Each number is 128 + 24 x the weight over the matrix's rms, rounded and kept within 0 to 255. Layers, rows and columns count from 0.

# layer 9 MLP down (transposed), 1024x256, rms 0.0927, rows 506-519, columns 0-255
[[120 158 137 161  99 133  98 139 145 159 137 138 132 116 118 137 146 127 141 128 139 145 132 113 141 158 150 161 104 131 150 134 148  84 124 111 116 128 122 113 137  72 117 148 100 120  94 113 153 129 111 135 131 100 125 143 140 128 140  71 146 137 146 134 148 128 126 125 118 154 110 110 136 125 142 134 142  92 107 152 131 159 121 116 143 125 137 126 120 116 153 146 154 119 126 100 102 148 143 130 132 114 147 151 112 142 132 115 135 145 124 128 130 137 135 126 153 139 125 119 150 138 146 147 106  95 133 150 140 121 168 146 138 103 155 166 109 126 119 135 123 108 113 121 109 121 151 120 119  98 150 142 127 144 119 120 119 123 131 130 118 129 129 139 130 101 139 111 143 123 112 116 118 126 138 146 119 132 130 132 145 128 110 122 144 157 160 146 128 122 107 134 136 130 127 131 131 148 131 131 124 131 150 118 146 137 145 126 138 129 117 144 133 127 153 150 119 124 119 138 130 119 132 154 147 133 109 157 156 135 133 113 141 122 167 136 139 107 113 115 116  86 118 141 147 122 151 130 146 130 122 146 131 104  95 127]
 [151 126 141 143 122 131 153 121 112 169 123 155 136 134 110 119 145 115  73 130 144 122 113 154 120 131 168 147 137 119  80  97 151 164 120 137 152 128 110 124 142  93 132 115 102  65 108 129  84 130 101 105 113 102 128 113  96 139 152 119  92 125 134 137 116 123 128 161 143 117 100 130  99 138 145 135 130  89 137 128 119 106 149 154 142 141 175 101 111 145 161 116 121 113 171 130  84 143 134 127 112 106 142 171 111 119 117 165 136 124 100 132 137 131 146 131 147 162  98 126 148 110 159 116 167 140 147 175 153 115 131 110 127 142 140 134 100 150 110 114 144 121 131 124 139 121 127 107 125  90 156 123  85 137 118 122 152 180 104 122 138 136 140 124 120 134 163 131 131 162 142 136 130 155 160 141 115 138 124 144 101 121 140 133 142 146 122 128 107 108 122 160 122 150 122 156 119 147 136 108 141 139 104 110 114 128 160 117 118 119 111  98 115 150 145 130 134 132 149 115 143 141 166 158  96 129 116 175 156 132 116 109 124 127 138 123 113 143 104 145 129 121 132 116 140 137 122 113 122 116 139 115 132 101 124 107]
 [110 182 142  61 162 170 152  51 121 109  67 138  87 126 122  95 169 126 103 118  68 112 102 176  79 113  85  84 157 124 133 176 181 103 178  77 189 163 135 158  80  76 146  95 129  85 109 151 138 153 142 119 157 148 133 134 147 137 169 129  91 130  81 149 154 138  81 158 143 103  87 136  71 125 123 146 142 134  98 115 148  96 130 136 182 137 115 129 132 122 127 138 148 113  90 107  93 192 155 102 117 131  90 104 113 124 106 127 116 121 133 162 122 136 149  95 143 121 120 137 129 120 134 128 153  90 118 134 158 127 152 128 154 139 127 106 119 161 124  99 125 146  50 137 123 131  94 131 140 156 114 132  94  94 156 151 115 133 113 144 101 104 158  84 118  88 134 104 171 110 121 131  85 133 143  68 130 144  99 144  97 163  82 153  86 133 142 141  95 117 131 103 178 117 149  99 130 169 133 112 146 109 168 139 132 146 167 162 113 111 146  93  73 117 172 138 104 151  86 132 121 163 162 167 130 123 112 100 146  85 114 160 132 138 114 115 101 119 212 100 116 122 111 149  95 123 150 156 157 106  94 178  96 150 154 174]
 [117 169  99 143  76 105 137 154 135 135 175 106 104 105  85  96 125 117 107  90  81 135 121  91 124 157 132 131 160 129  84 145 106 119 103 110 142 102 134  89 149 103 114 171  86 129 116 100 158 149 156 152 156  77 178 127 132  84 132 143  75 181 130 109 161 131 125 106 150  53 152 152 157 117  98 142 142 149 142 152 175 134 148 124  90 125 129 149 112 135 128 176 201 111 138 119 103 114  93 102 100 103 199 132 157  87  83 111 115 124 157 140 141 125 104 132 105 140 119 136 164 186 142 150 120 144 122 119 131 141 117 119 111  97 112 131 103 173 145 163 184 152 148 175 104 113 137 108 149 150 102 136 177 145  85 195 168 124 148 129 153 125 124 113  93 101 125 130 161 159  88 134 158 128  98 101 120 135 154 151 107 145 132 119  75 108  90 175 118 141 161 121  89 125 146 104 197 109 114 108 121 142 111 126 192  85 146 175 135 141 133 142 138 104 116 158  95 138  86 181 111 151 109 174 116  52 169 101 122 132 110 159 154 106 106  83 114 133  94 130 132 125 102 111 129  93 155 143 139 148 139 115 192 112 138 133]
 [ 89 100 159 167 167  86 164 158 137  75 128 151  96 102 126 147 123 150 147  99  88 131 145 101 105  74  99 121 110 117 126 151 139  98 157 117 118 141 117 114 114 107  99  90 139 124 131 117 132 145 104  98 163 112 142 150 120 135 114 130 122 147  82 127 102  94  85 129 132  99 173 122 150  93 127 109 137 100 101 125 156 137 122 170 101 116 125 133 119  61 109 124 151 118 135 102 101 135 155 122 138 126 142 155 145 124 119 140 111 115 141  95 146 115 143 104 145 149 169 128 132 132 120 141 139 135 121 141 101 168  92 144 120 109 102 110 140 159 133 117 107 113  93 118 156  78 145 117 179  87 157 162 121 168  97 139 142 147 144 141 112 164 173 152 131 111 161  97 116 140 132 148 118 124  93 114  97  88 130 122 150 146 153 152 112  90  67 122 147 109 170 145  76 127 108  96 112 128 180 136 135 124 117 188 136  76  93  86 152 139 121  82 143 109 141 150 141  90 143 116  92 179 145 104 107 151 115 147 122 132 209 128 161  89 156 130 188  64 127 133 159 103 162 111 168  85 153 137  84 143 119  85 142  69 155 147]
 [116 145 119 122 151  91 123 168 119 120 155 120 144 125 172 130 121 118 202 138 115 129 138 118 146 130 130 168 136 145 130 107 137 150 135 109 136 137 121 133 128 137 129 131 114 139 139  87  87 118 142 138 123 119 130 160 113 122  98 162 125 139 113 142 139 123 122 136  98 122 136 102 132 129 121 106 133  97 150 154 125 107 145 149 103 115 147 122 157  96 106 109  83 145 148  96 114  93  93 134 132 119  79 111 117 148 123 157  90 111 119 128 186 136 153 108 106 152 159 141 144 118 157 143 129 121 147 153 158 109 137 115 100 182 144 150 120 155  96 114 157 107 110 145  76 169 129 115 137 121 117 121 131 119 137 137 157 174 145 125 142 145 116 158 100 157 123  88 159 168  81 154 126 139  73 139 136 123 140 165 107 146 122 168 115 114 116 150 127 167 141 119 107 140 102  98  99 154 109 110 111 163  93 138 129  98  98 140 135  92 147 108 120 128 136 124 105  96 135  94 140 146 167 107 103 102 147 137 179 119 158 154  81 123 143 111 113 139 123 136 173 183 100 152 145 190 147 133 124 171 151  78 135 146 141 129]
 [118 120 137 138 129 138 120 134 134 120 123 114 124 141 118 122 137 115 124 140 121 120 126 120 136 137 122 122 123 129 147 139 133 133 129 150 126 114 119 125 127 136 131 153 130 109 128 117 130 135 124 122 136 127 112 113 134 137 134 116 137 134 124 120 123 132 118 140 117 129 126 138 121 123 119 125 129 127 128 136 143 125 142 126 107 119 115 117 128 123 121 115 127 136 130 112 127 133 145 127 123 130 141 138 147 143 127 115 133 115 124 134 139 146 131 138 140 133 126 135 126 128 140 133 121 125 120 131 121 135 135 128 124 111 140 139 128 123 133 116 128 136 133 134 122 126 119 132 125 130 122 116 141 138 119 131 118 118 139 125 120 130 141 139 111 135 124 119 125 118 108 119 120 133 128 132 128 120 132 125 122 138 123 127 120 139 125 127 131 125 135 125 130 123 136 118 120 128 116 124 128 147 126 123 126 114 133 138 123 130 114 133 130 114 118 129 134 109 132 108 140 119 134 138 134 141 128 132 132 134 116 132 120 126 127 143 127 131 123 135 116 143 122 122 133 118 140 124 141 125 141 128 131 154 134 139]
 [142 123 150 128  79 140 171 112  89 119 116 115 109 107 126 110 141 124 130 191 103 147 137 131 128 118 124 126  90 118 111  72 128 135 116 108 114 111 102 145 114 111 113  90 112 116 113 160 173 165 129  89 136 154 165 103 101 185  96 137 147 112 139 125 118 112  92 151  82 119  76  88 111 132 147 116 102 146 111 108 167 166  93 190 110  97 158  97 143 120 143  78 109 126 141 131 129 107 173 138 146 111  90  95 149 116 111 159 120  89 112 150 115 147 153 192 125 105 143 149 122 117 141 109 115  82 138 109  92 129 153 113 150 169 116 156 148 129 106  95 117 116 132 111 169 127 114 136 138 151 143 149 138 109 105 131 128 122 142  84 115 128 100 129 134 141 159  70  62 126 103 110 160 116 112 144 152 123 111 155 101 122 113 138 138 121 159 130 179 106 158 105 138 105 148 147  93 133 181 134  68 170 153 165 140 112  74 146 138 128 115 102 149 147 154  90 159 137  90 106 161  96 115 128 141  76 132 172 126  75 123 141 190 170 185 134 161 120 139 132 115  90 104 148 165 121 160 125 162 138 147 131 137 155 170  92]
 [127 131 120 138 128 124 116 126 139 144 113 137 140 129 122 134 122 140 132 118 122 137 126 126 127 153 133 147 135 121 144 101 131 129 129 151 134 126 133 113 137 117 118 135 124 144 129 149 119 137 106 121 110 115 122 120 126 127 127 130 139 134 124 124 151 122 127 131 141 138 109 124 121 117 121 121 124 127 124 133 132 124 130 136 153 134 135 148 138 113 134 131 104 118 124 119 106 124 144 144 121 122 132 133 133 138 116 126 122 118 114 124 128 112 130 138 130 128 132 124 108 143 143 118 132 142 128 130 115 127 131 136 130 140 147 150 122 132 132 117 110 139 114 133 129 126 121 126 132 125 144 122 129 130 129 127 126 134 108 125 121 127 140 128 122 134 125 132 129 114 136 122 146 112 134 129 137 120 126 135 124 129 149 120 121 130 128 149 115 129 134 123 104 104 131 137 118 114 138 132 128 138 140 119 119 134 129 128 154 121 126 122 134 126 135 125 148 127 133 113 139 110 129 125 122 130 138 105 132 131 120 144 132 129 136 159 125 148 128 138 125 127 134 107 115 122 135 122 124 132 128 130 135 126 118 125]
 [167 128 132  88 140 140 120 137 153  95 121 125 130 105 118 125 148  99 133 144 109 112 137 138 116 172 115 176 144 126 137 120 131 147 123 115 100 125 138 124 108 134 116 140 130 156 108 143 139  93 141 115 120 131 135 121 131 118  81 108 119  71 116 159 105 120 132 122 133 137  88 154 131 118 145 129 133 172 162 122 141 139 115  90 123 129  92 124 120 147  98 121 145 100 138 124 153 109 133 126  85 116 124 138 164 136 117 112 146  78 160 147 139 112 126 138 115 142 113 121  88 138  70 150 138 105 138 104 127 131 134 120 121 130 107  89 128 147 115 126 111 130 116  89 136  94 100 188 145 165 158 121 121 121 119 130 157 141 126 158 127 140 132  87 124 115 113 111 136  75 138 132 107  77 103 125 115 140 153 161 173  99 137 126 125 136 124 121 127 130 158 122 135 137 154 147  95 168 127 129 116 115  98 119 122 106 137 112 169 143  95 124  99 127 121 141 130 134 125  90 141 147 105 171 100 103 143 106 140 133 130  93 134 139 124 149 150 139 162  96 107 134 111 122  81 128 134 134 113 153 153 116 135 116 106 120]
 [165 195 185 156 138 126 125 102 163 127 116 177 110 117 130 122 111  60 107 132 118 105 120 122 112 125 144 103 110 155  98  83 110 130  92  91 154 118 182 104 125 146 152 126 119 118 131 113 127 114 129 133 188 111  97 104 104 112 167  85 129 116 126 118 150 116 139  88 114 135  76 121 132 127 177  99 124 151 146 122 138 117 128 144 142 100 150 103 147 154  95 121 139 131 157 138  80 111 121  69 147  78 125 142 137 113 136 126 128 133 132 128 120 123 147 154 183 141  69  90 119 135 127  83 116 156 177 157 131 126 141 135 133  68 138 127 146 124 140 131 139 118 151  90 167 149 151 134 125 133 116 120 142 132  94 152 126 113 127 154 106 114 133 119 109 169 160 132 111 108 127 142 101  72 174 241 170 131 161 163 164 115 166 190 132 153 141 173 161 155 122 155 131 128 140 130 132 125 115 108 112 112 198 135 120 147 134 133 148 126 144 131 120 141 197 151 148 118 109 111 133 135 141 130 107 118 121 144 148 155 103 126 155 164 102 136 125 138 147 114 125 130 113 104 150 107 140 128 130  92 171 136 122 129 124 144]
 [142 158 129 115  98 133 154 124 137 105 112  96 171 121 100  91 133  87  89 130 121 126 116 145 136 122 127 126 116 122 121 148 132 166  99 145  97 154 140 139 132 136 118 103 127 152 103 103 126 103 169 128 104 157 105 127 128 123 159 150 117 124 125 134 126 157 106 143  95  87 146 107  94 127 127 120 104 126 115 141 136 124 152 122 129 150 117 102 108 141 121 135 167 140 121 106 116 138 121 145 129 117 127 164 119  99 124 105 121  86 135 126 138 130 121 111 132 123 130 159 143 115 124 158 137 102 146 140 147 190 151 159 121 103 118 111 145 121 122 121 145 139 165 154 109  98  85 169 117 117 140 102 115 145  98 156 124 126 151 107 136 115 120 123 108 156 127 104 180  86 158 134 143 125 127 127 172 148 112 123 135 142 120 164 100 102 145 136 128 114 146 113 148 128 155 110 155 120 147 116 117 125 127 109 140 116 129 104  94 104 158 121 146 144  78 110 140 118 128 118 115 133 116 127  86 125 135 129 111 127 155 144 152 170 118 116 115 119 150 119  83 157 147 121 157 116 120 135 149 105 174 123 111 161 151 139]
 [154 131  89 107 120 138 137 105 106 167 104 106 134 139 169 128 129 119  91 144 155 134  99 116 128 116 120 124 111 132 140 140 116 122  92 155 141 119 122 144 110 120 128 114 150 128 113 120 106 151 104  82 153 146 120 120 120 147 130 103 103 109 147 144 127  91 130 131 110  94 116 142 134 145 150 136 129 130 117 116 107 114 134 142 130 106 119 123 137 140 140 101 137 136  92  90 119 130 116 152 128 141  99 109 117 113 149 112 171 137 150 103 133 103 105 136 128 117 144 116  81 134 113 138 122 123 128 126 138  95 127 132 110 123  91 159 112 134 135 111  89 105 103 143  97  98  98 146 148 126 138 145 112 125 162 120 111 128 162  96 122 142  88 159 149 110 130 120 136 114 150 133 145 115 182  91 163 129 125 127 131 104 118  96 104 153 168 121 162 116 132  99 134 131 141 119 121 135 127 143 131 133 167 113 136  84 119 116 110 137 107 129 126 100 111 148  98 108 119 164 148 104  91 121 148 163 123 142 138 141 120 121 125 123 134 154 124 159 150 118 111 149 129 115 163 116 135 110 115 121 116 163 135 142 104 123]
 [148 167 149 105 137  97 114 140 144 107 111 147 108 125  77 155 178 112 132 116 146 128 140 154  83 144 124 114  96 128 124 114 129 152 133  96  90  85 123 132  91 134 147 173 166 108 124 109 111 101 118 121 128 127 126  78 172 136 147 135 118 154  81 111 105  95 119 147 111 129 104 111 180 146 156 167 128  68 151 137 117 133 140 128 107 131  99 113 151 153 137 103 125 142 113 113  91 100 144  91 144 139 156 105 142 136 125 105 141 122 114 148 122  89 134  92 147 121 157 110 122 134  94 125 111 140 141 115 168 106 110 134 184 161  72 148  93 108 122 108 116 167 134  96 120 101 105 117 125 139 150  80 164 119 117 157  81 128 161 158 104 119 130 125 149 130 110 137 117 113 120 134 128 137 100 109 148 139 128 171 104 136 103 154 149  93 136 133 146 124 126 160 133 117 126 124  91 144 138  79 147 137 153 113 111 145 144 108 126 147 122  67 106 117 135 123 163 154  98 104 152 135 113 126 137 140 129 113 117 102 115  78 105 133 105 141 130 138 130 127  99 104 154 177  91 150 155 109 102  99 145 153 136 165 109 117]]
# layer 9 MLP up, 1024x256, rms 0.1, rows 507-519, columns 0-255
[[131 118 124 165 126 101 155 145 111 116 140 129 150  98 129 132 144 124 141 158 128 159 152  87  96 124 134 127 143 139 126 146 131 116 110 158 121 161  90  96 134 113 134 128 140 125 137 153 136 133 143 103 134 128 114 128 101 115 148 143  82 108 143 167 144 103  86 118 129 105 147 129 150 162 129 109 124 144 116 138 125 153 148 134 111 137 130 137 144 137 133 172 115 109 128 107 128 101 105 152 133 124 123 113 142 119 147 145 138 139 146 112 158 128 105 150 103 147 128 109 136 122 127 163 164 117  95  86 130 122 133 136 119 109 133 143 104 126 128 113 129 121 108 148 129  90 128 123 164 124 139 168 160 139 131 103 154 147 115 147 131 138 129 150 140 158 134 134 119 117 120  95 123 142 136 126 160 106 119 134 106 147  70  94 113 134 135 167 138 125 144  96  85 123 125 146 127 150 116 102 125 150 108 134 135 136 139 125 151 123 123  93 130  91 157 117 156 117 123 159 173 119  92 126 107 122 188 123 125 139 154 108 142 133 108 117 112 137 144  98 130 156 131 133 114 135 147 143 106 130 138 134 122 120 153 128]
 [156 149 113 157 149 123 114 110 113 150 155 157 141 108 108 129 146 143 163 150  47 128 117  80  87 172 123 166 122 119 113 152 114 155  94  99  93 111 167 155 118 123  95 104  73 188 117 111 131  96 151 168 135 108 142 132 161 114 125 142 115 118 113  96 148 141 175  97 112 134 146 139 122 107 119 131 105  98 112 131 124  92 174 127  69 103 120 149 100 129 146 111  91 132 166 153 118  98 150 175 160 118 158 137  84  73 128 141 156 132  85 142 125 133  75  92 110  99 178  99 150  59 105  62 134 107 106 158 178 161 149 143 145 117 124 154  65 133 119 131 114 150 104 186 153 139 129 110 187 128 117 170 126 121 166 130 108 150 128 141 121 156 141 137 124 120 122 139 112 139 133 124 167 148 132 151 171 123 116 129 201 115  56  89 112 135 136 132 116 113 129  71 105 112 157 112 129 138 115 147 128 180  69 113 133 163 116 138 144 127 147 165 130 114 176 107 129 127 113 124 127 163 149 117 130 107 158  43 125 113 146 136  93 117 117  69 163 146 116 146 160  96 122 133  96 120 199  80  80 155 127  88 137 108 116  62]
 [120  52 117 160 125  95 112 184 158 132 140 154 138  99 102 111  88 140 111 164 130 164 162 104 110 144 102 118 128  92 148 129 137 142 134 103 138 143  95  86 113  78  83 172 132 133 136 149 140 107 138 147 128 193 162 158 141 132 154 153 100 114 123 146 136 115 131 106 160 153 124 139 158 132 125  93 134 170  89 100 152 173 133 127 106 138 152 161 182 103 154 170 126 114 153 133 145 101 111 116  71 138 107 112 141 106 127 152 117 158 133 163 158  92  79 136  78 117 136  99 180 148 121 143 144 130 163  57 149 132 138 106 133 125 144 147  84 128 171 122 114 109 109 118 117 139 160 134 101  94 111 119 132  66 123 106 144 107 149 159 152 120 107 128 142 159  92 132 123 137 139 134 152 131 106  75 105  97 106 129 117 122 105 113 155 141 162 125  93 109 142  94 118 152 120 133 171 148  95 119 109 139 126 147 204 131  90 100 186  98  79 135  87 106 141 141  85 117 100 125 119 144 107 110 135  85 154 157 144 157 131 134 112 124 120 105  81 110 120 116 144 124 163 110 115 197 160 116  96 175 129 149 152  98 178 105]
 [130 137  97 134 174 142  99 115 110 163 173 108 156 123 105 173 114 116 161 135  94 116 127 117 120 143 131 137 137  95 113 130 175 121 136  89 126 124 109 170 108 159 132 141 163 180 143 103  83 101 123  83  80 179 142  99 145  92 108 103  77 106 141 147 174 100 112 121  93 148 151 132 114 138 112 105 121 151 113  99  93 160 132 131 101 147 167 135 133 171 160 127  79 135  95  90 150  97 124 154 123 131 135 103 122 131  98  84 120 112 133 140 178 165 138 128  88 117 130 110 166 112 108 166 151  98  78 113 132 125 131  99 188 102 145 111  76  89 181 186 114 140  98 184 112 141 176 186 174 168 106  92 139 168 131 146 151 144 109 135 118 144 120  87 154 110 131 166 100 163 118 102 171 165 144 126 102 158  79 125 139 126  98 102 111  87 125  84  84 146  86  60  88 132 133 132 126 128  75  94 159 113  82 110 135 136  91 106 105  81 128 129 121 161 135 124 109 129 103 114  88 109 124 115 181 116 151 102 127 117 114 144 126 103 144 101 146 131 151  90 127  93 111 132  86 139 132 102 146 146 136 111  55  87 128 118]
 [122 144  72 144 143 141 108 120 158 153 190 106 127 127 112 141  89 105 129 100 119 157 117 117  94 151  86 164 152 121 119 111 140 153 124 119 111 109 156 125 128 138 148 131  84 130  75  92 130 118 155 131 102 125 122 135 149  81 125  82 101 151 163 116 161 125 117 130 121  95 125 101 136 137 138 156  98 131 140 131 134 122 130 147 105 109 166 155 149 149 116 128  99 148 142 121 152 105 126 123 122 110 122 130 113 130  80 105 132 117 111  84 151 146 142 145 122 121 103  76 139 120 138 126 126 151 102 131 125 161 127 158 127 149 184 188 140 119 125 129 118 126 132 141 108 101 136 158 140 142 105 161 129 162 159 156 106  99 125 133 122 155 103  96 124 109 117 138 128 133 167 114  90 193 106 104 135 131  91  83 151 128 123 122 158 123 129 139 103 129 135 112  98  83 114 109 112 127  95  64  69 147 105 107 116 108 132 153 134 153 141 123 104 123 110 107 137 127 120 127 143 114 145 106 120 123 124 112 105 148 110 133 120 164  90 137 156 118 116 115 109 139 128 120  85 118 144 102 110 125 189 122 134 149 134  94]
 [131 138 138 140 142 125 135 115 121 131 142 141 131 129 127 141 112 123 126 134 122 136 126 120 121 125 123 131 139 129 117 117 140 144 124 118 115 146 112 135 117 132 128 133 111 138 137 139 132 114 143 131 122 128 130 110 137 132 108 123 117 116 130 119 151 123 122 124 139 118 139 121 135 134 111 118 128 130 113 124 120 118 137 117 116 132 134 139 134 140 120 134 121 136 132 130 143 109 113 136 121 133 108 129 123 114 124 132 126 138 113 138 153 124 106 131 106 123 102 111 129 116 125 113 142 123 117 103 114 129 138 127 139 127 134 129 124 134 139 131 126 120 122 126 133 115 128 121 133 127 118 136 113 123 141 130 132 120 120 127 135 140 121 127 158 136 114 126 124 137 140 109 131 146 131 118 129 126 127 136 149 128 139 108 124 126 139 127 113  99 127  98 123 132 128 129 124 133 123 117 114 129 128 120 119 135 110 127 139 109 120 148 124 127 121 124 136 150 115 125 135 132 134 101 132 118 144 120 129 136 130 116 133 145 117 102 135 123 139 129 129 140 127 115 121 146 139 117 110 119 134 127 116 128 131 136]
 [113 122 122 125 107  63 145 128 125 125 189 147 124 173 119 150  88 129 101 145 120 114  92 119 168 144 153 126 141 155 110 172 154 165 115 155 137  87 109 151 140 151 154 137 107 113 109 149 110 118 136  98 102 132 155 109 120 124  60 150 130 133 124 127 163  90 131 130 101 146 173 106 137 159 120 116  82 128 107 112 108 125 130 128 127 155 158 109 193 115 172 144 124 129 171 120 134  87 104 129 135 127 175  94 117 112 121  96 142 133 119  76 105 125 158 132  97 133 103 155 164 105 181 164 164 138 138 107 149 120 157 118 160 116 121 139  93 163 193 127 128 118 176 133 168 143 133 176 143 148 157 129 171 150 136 110 112 150 116 128 154 141 133 185 129 144 120 154 115 140 164 150 127 147 166 103 120  97 108 102 126  82  94  95 129 114 126 135 100 133 125 129 129  85 113 131 152 134 145 130 161 110 135 125 138 128 155 160 107 139 170 131 110 128 162 129 162 150 112 125 130 150 128 138 159 115 165 175  88 125 149 126  96 119 134 110 157 120 121 120  30 166 109 162 159 156 159  54 131 105 138  92 160 168 163 151]
 [148 112 123 143 133 110 123 129 120 145 163 153 130 163 115 147  95 111 118 153 118 142 143 119 130 165 116 152 144 132 112 122 143 146 142 131 119 123 119 114 108 130 123 130 113 128 137 132 125 124 132 120 128 126 123 123 139 112 123 127 109 122 146 141 144 125 110 142 159 130 148 105 159 134 118 127 105 149 136 114 115 117 148 126 132 149 135 154 143 136 122 131 127 134 129 115 139 115 115 126 124 135 101 138 123 102 128 118 139 113  98 120 151 144 124 117 120 120 132 113 139 101 101 122 156 129 130 110 134 141 151 135 108 128 141 125 116 145 130 142 115 127 121 139 121 128 140 131 139 122 125 133 131 119 126 128 133 119 126 135 148 143 115 133 151 137  99 123 146 130 141 131 124 136 117 125 126 121 107 122 138 121 116 120 131 111 148 132 120 119 141 110 106 118 117 107 127 133 127 131 134 145 110 134 116 140 106 131 124 119 126 138 121 120 131 134 121 133 108 127 139 111 124 113 125 116 169 124 128 124 138 129 114 148 117 123 109 113 154 113 128 148 124 127 107 130 135 118 113 135 157 136 128 138 133 144]
 [129 138 137 136 125 116 120 114 132 118 155 166 137 143 122 100  89 106  97 140  99 125 139 123 147 157 117 162 140 137 147 134 138  99 135 133 143 144 122 117 152 123 109 129 130 135 122 161 101 150 148 106 100 119 118 130 142 135 114 114 138 151  92 120 178 111 142 140 102 104 132  87 124 135  55 127  96 127 115 116  76 148 118 102 149 103 139 134 121 119 132 133 115 123 104 118 117 108 138 162 106 125 129  95 144 145 162 102 134  99 118 123 131 122  61 138  98 152 116 127 170 131 151  98 161 139 124 130 124 149 131 143 131 127 141  85 116 137 142 135 170 119 137 134 114 109 129 134 122 109 141 148 126 146 146 115 135 158  84 116 129 147  91 122 170 132  96 153 172 144 142  94 116 129 145 135 152 137 121 126 130 106 101 110 107 133 119 126 156 103 129 100 142 139 147  58 149 104  98 134 136 119  96  95 149 122  85 114  98  82 124 130 129 130  89 115  87 104  93 151  90 162 127 118 146 115 140 133 148 151  94 114 133 154 129 142 110 138 180 120 116 122 112 129 126 111 134 110 102 145 127 117 143 146 145 125]
 [167 144 105 126  99 134 155 106 145 159 181 156 164 168 147 109 101 150 109 136 157  91 114 145 116 120 125 107 131 153 134 136 145 133 104 101 127 143 107 101  59 154 152  92 105 161 152 163 110  98 132 166 129 139 106  72 104 175 101 136 124 125 151  96 133 137 106 130 110 177 184 122 144  98 115 123 114 146 121 102 118 182 179 177 158 144 143 141 145 134 184 162 174 164 120 109  90 122  92 108 188 108  83 101 150 140  66 105 139 105 126 133 113 124 138 153 130 134 106  95 140 131 153  87 148 129 154 119 119 124  82 120 123  77 169 119 113 132 135 117 109 144 121 130 117 101 139 117 117 125 117 119 128 148 116 153 128 126  92 162 156 114 129 126 163 146  87 162 152 127 102  94 113 132 162 161 154 129  94 125 139  92 159 153 166 112 127  92 134 118 105  88  69 150 115 141 137 158 129  72  79 121 105 138 147  81 145 109 174  92 149 199 106 142 132 117 121 146 132 130 102 130  82  89 151 118 110 153  89 133 133 169 162 103 134 137 101  91 169 173 105 178  58 194 114 118 177 127 120 129 152  61  87  80 147  94]
 [154 120 154 135 122 108 134 131 108 128 129 154  85 162 126 143  78 135 135 173 131 154 176 136  93 156 121 128 131  96 103 138 126 138 141 118  94 128  79 122 141 136  97 142 120 125 153 131 146  64 137 147 141 150 153 127 107 127 112 160 119 110 131 131 170  93  97 101 168 149 142 120 123 137 104 143 121 123 126  93 132 124 117 107 120 152 143 134 163 133 146 128 142 105 148 124 157  96 115 115 111 157  93 113 137 110 132 138 114 102 119 139 124 117 126  93  87  95  94 117 117 113 129 154 152 128 129  90 141 119 113 111 170 136 122 156 115 158 123 111 134 112 112 123 128 148 162 153 132  97 125 103 118 134 135 129 179 101  87 126 138  99 100 132 148 142  91 116 148 102 158 149 117 144 165 117 120  81 124 121 139 131 102 118 148 121 144 151 116 121 125 114  99 118 101  86 108 137  92 123 133 129 127 145 119 133  92 128 134  68 156 116 113 127 114  92 112 124  92 156 114 152 142  84 148 111 178 148 126 134 125  93  92 124 107 110 107 118 139  83 134 141 155 123 123 159 126 118 140 144 137 151 116 131 137 134]
 [120 104  87 169 135 126 147 138 142 137 153 129 128 135 158 143 107 139 146 125 116 114 114 144 111 119 112 110 180 118 121 131 135 143 108 141 122 113 128 132 140 144 117 139  90 172 178 113 125  98 140 141 123 161 132 114 140 140 122 110  86 111 112 139 146 147 122 129 121 150 134 105 138 121 148 149 121 105 129 127 134 139 134 154 105 133 146 172 134 117 154 111 139 137 168  98 126 104 138 148 141 126 126 107 155 105  81 133 127 137 134 101 181 110 126 147 104 133 138 108 123 103 114 114 160 143  78 140 132 130 124 176 138 116 162 138 124 125 106 142 132 107 151 150 131 103 146 119 136 156 111 142 121 100 133 168 103 145 131 121 169 146 108  88 170 108 145 104 130 135 142  73 129 150 162 144 106 106  92 101 122 111 116 109 129 150 143 125 107 117 147  94 106 151  89 135 142 138  92  99 116 133  84 112 138 118 115 123 124 113 107 121  98 121 127 123 131 110 109 113 105 164 108  76 130 125 145 137 109 140 138  84 135 138 123  95 114  88 134 128 126 125 142 116 144 122 111 125  98 125 183 136 107 133 147 133]
 [146  96 126 131 113 130 172 145 119 118 147 130 133 112  82 129 104 125  97 142 141 154 137 158 129 140 114 114 104 118 117 146 146 156 127  87 105 122 158 128 122 109  79 108 126 119  95 130 173 119 128 117 128 127 136  98 169 166 146  82 120  98 113 132 135 115 118 119 143 124 142 111 162 107 106 120 128 119 128 111 116 179  99 154 123 114 118 124 133 149 129 135 155 132 111 125 167 147 151 130 118 128 101  86 120 146 110  75 177 109 142 134 189 110 121 118 102 109 118 133 138 122  89 115 139 110  67 128 158 139 177 147 137 106 142 107 133 121 102 110 107 130 115 127 114 102 122 104 154 143 158 112 128 113 167 119 113 119 110 122 113 167 110 101 144 104  93  97 114 138 164 125 164 181 176 126 134 106  69 154 139  85 133  81 119 121  98 100 120  75 139 109 145 134 133 144 147 136 111 146 128 126 123  73 128 123  65 142 123 139 115 149 129 119 135 112  90 118  77 158 174 105 137 131 159 144 151 141 113 150 145 145 146 195 102 135 153 184 148 129 128  97 120  99 138 126 176 148  82 128 154 111 142 162 121 140]]